config = dict(
    num_attention_heads=12,
    intermediate_size=3072,
    norm_eps=1e-05,
    lr_head=0.0066,
    doc_mask=False,
)
Each number is 500 + 40 x the weight over its row's rms, rounded and kept within 0 to 999. Layers, rows and columns count from 0. Numbers have three digits each. The size before them is the row's rms in percent of the matrix's.

# up: layer 2 MLP up, 3072x768, rms 0.0322, rows 2542-2573, columns 576-671
# down: layer 2 MLP down (transposed), 3072x768, rms 0.0185, rows 2542-2573, columns 576-671
up2542 102:531466476549473464506514515501476573550543508594493524459503462505487585554496450523542524479527488432505485550485530561457480534485475529525488512541527508502513472497470527414456471491461537498492429559539465499436503448493443426518530400476512524435540478509474495473508577460604445457
down2542 098:499511552486568533552504473518536517469499467431486572560436545525476544466559507502560558516544501482502487441503492476435491512522519532471487429534496500437470475492428494389498516511545412575485548535470493536515495511534514502478544513546473558497506506415516453534529487476597493609
up2543 104:441458493490478515422582494525478541553499472490508549567547493462433509532509477517559525546540537459557533444480543546531549486532464561542506507552492533525577458511455471490515535421545548462428495499518468536442515511487479532486487464528453586475489495514448452563557530542440563535
down2543 109:516521544581523479469486564505455432385527518474526523445513481507542556586446474537506468558484463461485489574493470431427422506558527510516538512475535514418485550544501528483502472478478439486488483472524506554565521444538467499464571548544520555588529581544504546429519501580491562516
up2544 095:560554414504477536447544509509505486438472467570517546530558456575487579523506515420504532510496463465500521526511499516557474543445557455475468498452469533516509496523545530485499511461422562468508504476536519534524564544477552486444487504417519453478545509490575448564463528527566478461
down2544 078:481519489560439489490562500509456491438490459535550521494461480497442555513459444448421553490467481519558555518471462474525546520469537467437568466516485530471491492528508437513494543478498517479515487501517508468481425508492450503461493475502532448461523477475505471437453488533584471597
up2545 097:525492535495553510499535503474478536531551518560517567430510475485515476523508505562525475503455437579499502474499520551553485454546545566513529459429482470465529504515502524482517466447488483539508482581522521535394506568522509495561571447517459547617519468499453492498474493509467515498
down2545 090:530497538499528530498500564488444542529523497506467502486484443514476502532379500444439547470564560481514524519511518439499442496519489544474483543500483459443514515572440517499478528435401455524441522492530484511474540567518507500555552479460491509532526502480536465516489458499514468466
up2546 097:424567550495478494519479477509446463481521500604516452460515512467518495469498480512467453498530501507495512495408478524479481500502466540493510440531506497532436496583494496433476518522484528574550542460599520435474585538476490469512512393499428465480439603478467484506495537548522463530
down2546 107:503480463504520531457498469531546523532451506438490589597506504550499583504465485501615557510509500521491459506422471522564520529496579471527509552485501470491562498557528526510456475515552488487530450437536553514494437575539430519468508535549532591567504518598443529461450468522462457477
up2547 100:562469488459547540491558504541524566456508536511574525488494577490428548518471518464494513466489445508523407491493517566507498467451538502532527485489506586608525523519527493508509463480489514517443529494447520466445484526491529497552462527487509486516432473501466475561534512523549507512
down2547 096:515512461464481518461492529532484470556480529564568519510532550523449540502592462508563530470462507417520504480463503494374510527425541531548545525473450494498469572484578491463437503473451520459424451514527473442495541517460566484559515452491525494451526503401533521510492550484463461471
up2548 104:528513443593507516485527405538531506426509519499550555544556460535532454529497504441552414442511510478542565510566479533477490489515480497512506454472468484525505416502459551485467542483490493503487502548486542476509546576405568509502548561474501426492440471498416463569514529460469447480
down2548 123:488527433484479512534569499514539532509466539474436491523452589418529504486506515473520602539455526485478523504485609484448506505526543589522446517554526587588487539420595491505479502527517487519464524454485487440447470480527479498476515496483473394507460458530503576462514455505436510468
up2549 096:504439467505479453572473500521506537483532450516539487438568464484548537567446530508573477522485522501502526503569523554557470576502525588469514568491471478491537558466473525565435450458475536522496456457578495502435514514512504487487429482448469496521429448555509571568487513554448482491
down2549 099:492530494473498513450496422468515509523441555531400497539501511465524459446544480418477516512448536561529505526529510453425484472518554529459479453460514477512489511511464473548509476598463506454452502445488496504483511457504446476461462475497472569562500536519517487441436480499516527508
up2550 099:564482507446487532544516442513515448440430489461536537468485521519485485510572486510490505496478496529582494427486414471467551503455447502375560535457501524560474494529518464541497526449529497511529476478490524499471451541456445510486517513428498597510458490520535526551555559466434603513
down2550 105:451463578526474547486452544556509557539515529490421572519466458554474488408506473589498545494528491454538457476413523549505405565565495491503526483534478530535490506526527498521545523504530490541553518579504486442456450520439492502613562450496470473495456462512593493547539506450605542499
up2551 102:495522537460474511488425468477506496474590498554467442523500534513513584510572517461528453484469504483558531476433547469499556439470457538605474506515544532538448501612466549467537507524476524518478542582562613490500527465505457460511503470457456548496506472493451570532531577490435449553
down2551 104:469532494548463450438513450516521466460528480440536459429474521527457516522495568493531520496455450491465573551474492572540464448465510461493521466501530503488556517510458503478528456472439514474473529476503503517450569515489448476487445509487547523598483571557475458478549554473374472451
up2552 092:429478513492547546486502524522532530494533413436444529495512557474492560545563469499494501529434519532471486522516502528466527528482410525536500497478508558553509467550477498484436451550546460462528478477508631522523505489509536470534427489532545455545501488507528508475528531437491462451
down2552 088:525535538517527491524488479408421503564451456516528519512511463526499461460492479517444523483504549502483516571548490490533420453514549512509594521499475470449486472603531470473552470485453486452422479538542453585442492497482447530543519469508498486357496492539408550461485516536502515509
up2553 109:441497530464495477440530458450519448524495451555549508514512542513544501510531506502522471438472478505542412467487418483464529569501452504453539515529527560523496489480470412555542508500518472527478532481471463473407474531423504493546493536457457514563450472453466485511585496519494485476
down2553 124:438527544512515495533515534533544421430424502479517566429487460539426462447504479539475574510535577498481506507555437507438499456557567521523541507527504461470537431574474502483634549521446497524478439526454502516467504515491460495473514503506444510478454450493518476545548608507482542434
up2554 102:446500510537584464476455512539457462456502463539558486513529529512508579502477490508507431483497459501523475423451502536483489586444473491494474494466514520513424430537486467541532512406463513542464535493481433459493493521489516585521538475516421543496499539509491460528583588520583540452
down2554 114:482519539563484481492542578500449511449472560517484470479503556441509452542499474547472468471561582491514618526532553466444495414546556480539522524460524499582510519502527486521470485531509523469522480540580525479512539509482565528507516445546532538508559479506591543511501442522507455517
up2555 102:556484466462500478458609437549464494481543489535503546465553546522469531473519534468491501515426478522498495442516492512521485475531398564487532547534511499454574496543465489480446492418428527495459535442441478522616514488461464574526524521468474462470444554543479487580526526541522497423
down2555 102:484582549484531478448550503494577477450496453512518512481539540525447472417493539448427436511486548601542493486469506428379509523580452524428478433468479489494516486492584525552481525481477476496443497508443465506509494466458481492468568508514537509410491447541480504521523461492439494511
up2556 096:465482513506505514436459515484551540486516452497551540467537511495541448545507511480481495516453509495441465436529450524521446465523485530529506480452457516518549478535427442510478512441574492507506504441434523440551508496474488491530536449516581460552448538510463415509492548516476480487
down2556 080:435494482529565458480542521458533509434529478572492502504496498495486454428492496486417449493457523561476504522448495487431482526459494458530510431513476542426528477491531532481569517445439474409467446502535525509463514476560555446431475587504578508510562522497505464463498528484495569496
up2557 092:483513461462510521476535506478528529461510426536528455532516526539453510509563538497484481482491457490608528415425421498505532461460496524538502494453462483523491607435458489551560497528449539503469473515478514506527520475455507446517479554447426565501482533551433502487480517482418514526
down2557 108:489563488489461523533479499509504474531407497454515500535532482473508493493402474500533602493509562522490441535559576472505544520550567539439441479502532491490482522466546503521523471458540453502485469536414474468519455542440571482576421452506562455487509507523547484485523458521496483509
up2558 096:468450430549527549535491531484497488387443522471499568471466505474496464575544441418460538522508544474470463523516457503484501529440540495534574533537502538541451506518485518491503453488449560533421547488477501501569540560552500531551514503545486534530464423472498543525453532484505505432
down2558 092:449584554524513554536492436485476501517484513499444497481489570545509488489522483428534470455515490464495473478468487523482460485474496492483575463475504492468494485545528545448472467421535459479472396502464484475495478489472479556434488511535492548527554463598534459548537447495517522512
up2559 092:444527487476557515518543552487439502475565469506527535548529541469480454517501483440469513505460541501510439526520466490521444463514487512456551543509459567567545500431421499439449512540480459448514576497468552541526514533522473517530540459563493424451532494536526530537556474528487433500
down2559 085:515526489542523494487520461504456570461568521501489448471545485521526435484418474501487538537512540539510523542415510450440496565479412488485612439522497554540524594464483579459534522599473462491560521581479527507501476486509505519476499494488506538475558445526534558438468480482495500461
up2560 117:491458561421477506466521467476527513491527523565524476475488546530515548462464524470504444471486475441513531461483539520505467625560427477476582457521525502494546528485494456506465477465576478534397518506546501482482414416486449498529491490487505533552501483518555492609537564473508531517
down2560 143:490480518544542536498493499429454511461463540531465456496475545477495521502476539498502545461486489500586538476473565468458445505485534553528447536480489591561511555523461491477467526477537511480562468496513474498483472538540519489496469508505519488529492524512547416496569517519524450564
up2561 103:490497481477537512555497464526408444497489539513480533483486489497493463508456517507574515533502505462478492535544481465527564507570493481450538490527541445569462485470509529472514508505506516485444537511455541487508518480523516507470492478465482425485471488551535484481470490496470427525
down2561 097:527493474520458443501520492479508410477493479527544485476490528502409517591487410461479476484471482474472465494490549434551470519482449484505437517458515515446490499487518480563513488433490435513449429461450498512497493471463463550492586561522513523514516518497423475526462484472483497435
up2562 102:457553435539476531505488509450511481435518498507555446490480538499511489529509541498523460534551486440573494496454489556455488461499485461468599484481514621473481507539493507510483483442534553496462510578491553444584499519434501498573550445506498509527481560446511503504525468479544471478
down2562 119:586455523469537521598509518457479494535490508471471499509489544507449549528500552513488554474453525496507515477492469553397445441512521516561491545449512511403532454483501448538498532423479470533507498434422487528439511501490552524524423515526483548454554477507491407590505466407460427556
up2563 099:506604562442468497452489490484512541463515423516503521517444471523507585457476521462479480519497503449584484519508456519547604517429501569522527486527545477520477508523454512518480523430562461532548496518533489551489491477466499469495490438424506450441484481420493429453566545443474499539
down2563 105:538380449490527524550535466459563438493515493531571440515583496495534415461452518500477537497520488518485538524537431521418471451545514517518505476605468616485549523558450525564538514459440487491445439449457511534477550498488458505475409500525520497548493421456560546467458470536494579367
up2564 104:552590477471483494475605481486477578511505490474541548506551522529457474480569565479465539465531520441489505503554558428516542496555515534509588468456459553467526515492502475537518465420482559536447506527474522469462367480449474466433431523468494547466484421486541442552556516497439444464
down2564 098:489541482525513504502543570541550544509522508540475423499525498489466490517519460489494522427479483471478523540514543511515450482517384531554450535504510495543435499413541538526473470514488527464501470497533533495549607519486410473578484440460468468515558588478540496468446422547462466576
up2565 123:547568554476506523442541483534515536500593431583504528471510485581505578487397498478527471479493487504512500576488487530551538490443525523464563483452498557575501468507554530471480497527529526525501500467467526498489493471481544517476447430497475509469492504509475481559566531503436474552
down2565 155:506451508510497521454565488532469474437536472462526512455548506469462480493416486468456501512470484586445465520530503536512549403495517530458500511547508498488509552474498540419465503556437492523484529499509473414535484483533574508520435441538447494501502451439524495498455471536540559550
up2566 095:478573515465555474445496486526496491478469467557458571521529470550535562527433523423497487520483513471527496488523494535503547599535551559545519464464451512572507584532505474539441535484534494529514474448479499469565542540480541539481522524532462508487450465501499515570483577534457441498
down2566 097:450522536456572503405491523526469546476528433510539517474546522532549578512469417510535494478525469443506501497529507570563540506518417542558540499515398549571523488458469474431475500465461508551481556493439524518548487594436511490538496480477524481507462483452427415507539569522488457528
up2567 101:476561509485559530526536489494542443462496438495476550450467491557445531487443468546508483529484485504525458452480480527462528474519435461543543479482472455474478469546518521517525503489495482554385532515506493525512478509476444513499508509482432559481517449517557519521568567579554499483
down2567 109:489512498477502486450507496476593430551465533539449571551470494416493433478529503455490481551490573520466458524502525450519546505486503560465456505469530509503478488459535486491479520473623551474575451511472514513449489476508596453474493481521542552525549541517497576489430388458552620583
up2568 083:456446560495520484545457539509504547484436450516502584482470489461457466528464466486560543488444420500516461392438539534548518471521542449453455545476511570498552477459518451437552486478523496523453513461512508478507519558526503499556519513463492478527527539547548440599524550513549574507
down2568 091:501490544478462449442569437527503376500519432592478625493512468495561444478493511489503490553462512500535452442452515496499519449528468457488487507513522514450473478448604493555567495487430518518506538491522566485429491458551493539511496516482410519494504472489578518529539478501527546535
up2569 081:463485482431579539517510506460493487426520491507510529429458555484509482544551516490526485530537460530476538491401482512520553473541488469462529498438538531469471484552434495482430531493458442514557467533515466602448500493539482517456462423481533473490455545503482487560463546467553569540
down2569 098:494472506508510503456509455458526501458502504484512529577538509485492484547534544478509534538440509495446445514522515453500589411426524479587428515505501438519463450476550484471552467494494432468511488460514468517488501510533466516592537488470493426489503500476522505429510498497474499493
up2570 102:477525479424467505495471458515498508542507529431469560479490517508549576524535441537540433454571518512537551451477475515553548506552483509540473488481443475508473535578395464378491506516492532461488437516478540457467490460556551467523561458464439517449512449501470560535512539475456456518
down2570 102:606434501521515476490467472554531555435413500474454513530525487544533489548510573510518484451520500515548591481432490404483492629515490450525454514450428533500553525510413498478508564498525447510474440544507447501536470471495463474492504434516524538444511495554496430451518564502461478492
up2571 100:451545486406551504434524484463524544481429431511530554445534560556442531468544466525548488457467466498534437488502428462494506491486484462513530498519440530521488557589488494479476456507460537555463487564487446466456469482489510532576521458512456480445487481560483486501543516467522536479
down2571 093:455464551505563485453513481509529516552525449571477469470520534508439513473547454546523454492508494436504471500555516492397482563559501518487507480474496501482504490526538507484460468497499501405446431525513523432485541479482501482507472462502585590445490421494528534535544537425467442524
up2572 096:472473519435491577429470396486421452455499475412459533517508442589512503480472446432527533502529438563535417491484457544538556520458514484546523530496537495470496500507436472489496540532489504514546499552445480449497555485477554526458528495469484608452493444534574502562430578517404589480
down2572 092:473424481503527477523545517416489484511501443472419470539508517551496446561440446526486482438496461530491501527445457429460504493447456483412548457550467425488500472505455493457510466483521461486535501450583510455464476556508478539513457497552513476497503449430511505520485521506468449524
up2573 097:518487505546488492492595526481506487427561498493470506500492510558516562460567505519559541518514479487543504520476515486462495507501564503619535471446427564571494482538487526438501535515523537450467542471482490555512516547541496543435487467490605479474476453486442527467525510560563487463
down2573 098:514528474520487526479502599506452422466485495439494597449473476458492456477489527456496553467490501513493498486485529503475576461505504505500591500544511472430538478485518507458542479452497459509471475471493511503463500527496503528548537517460438524429470476473525486496441458517517490433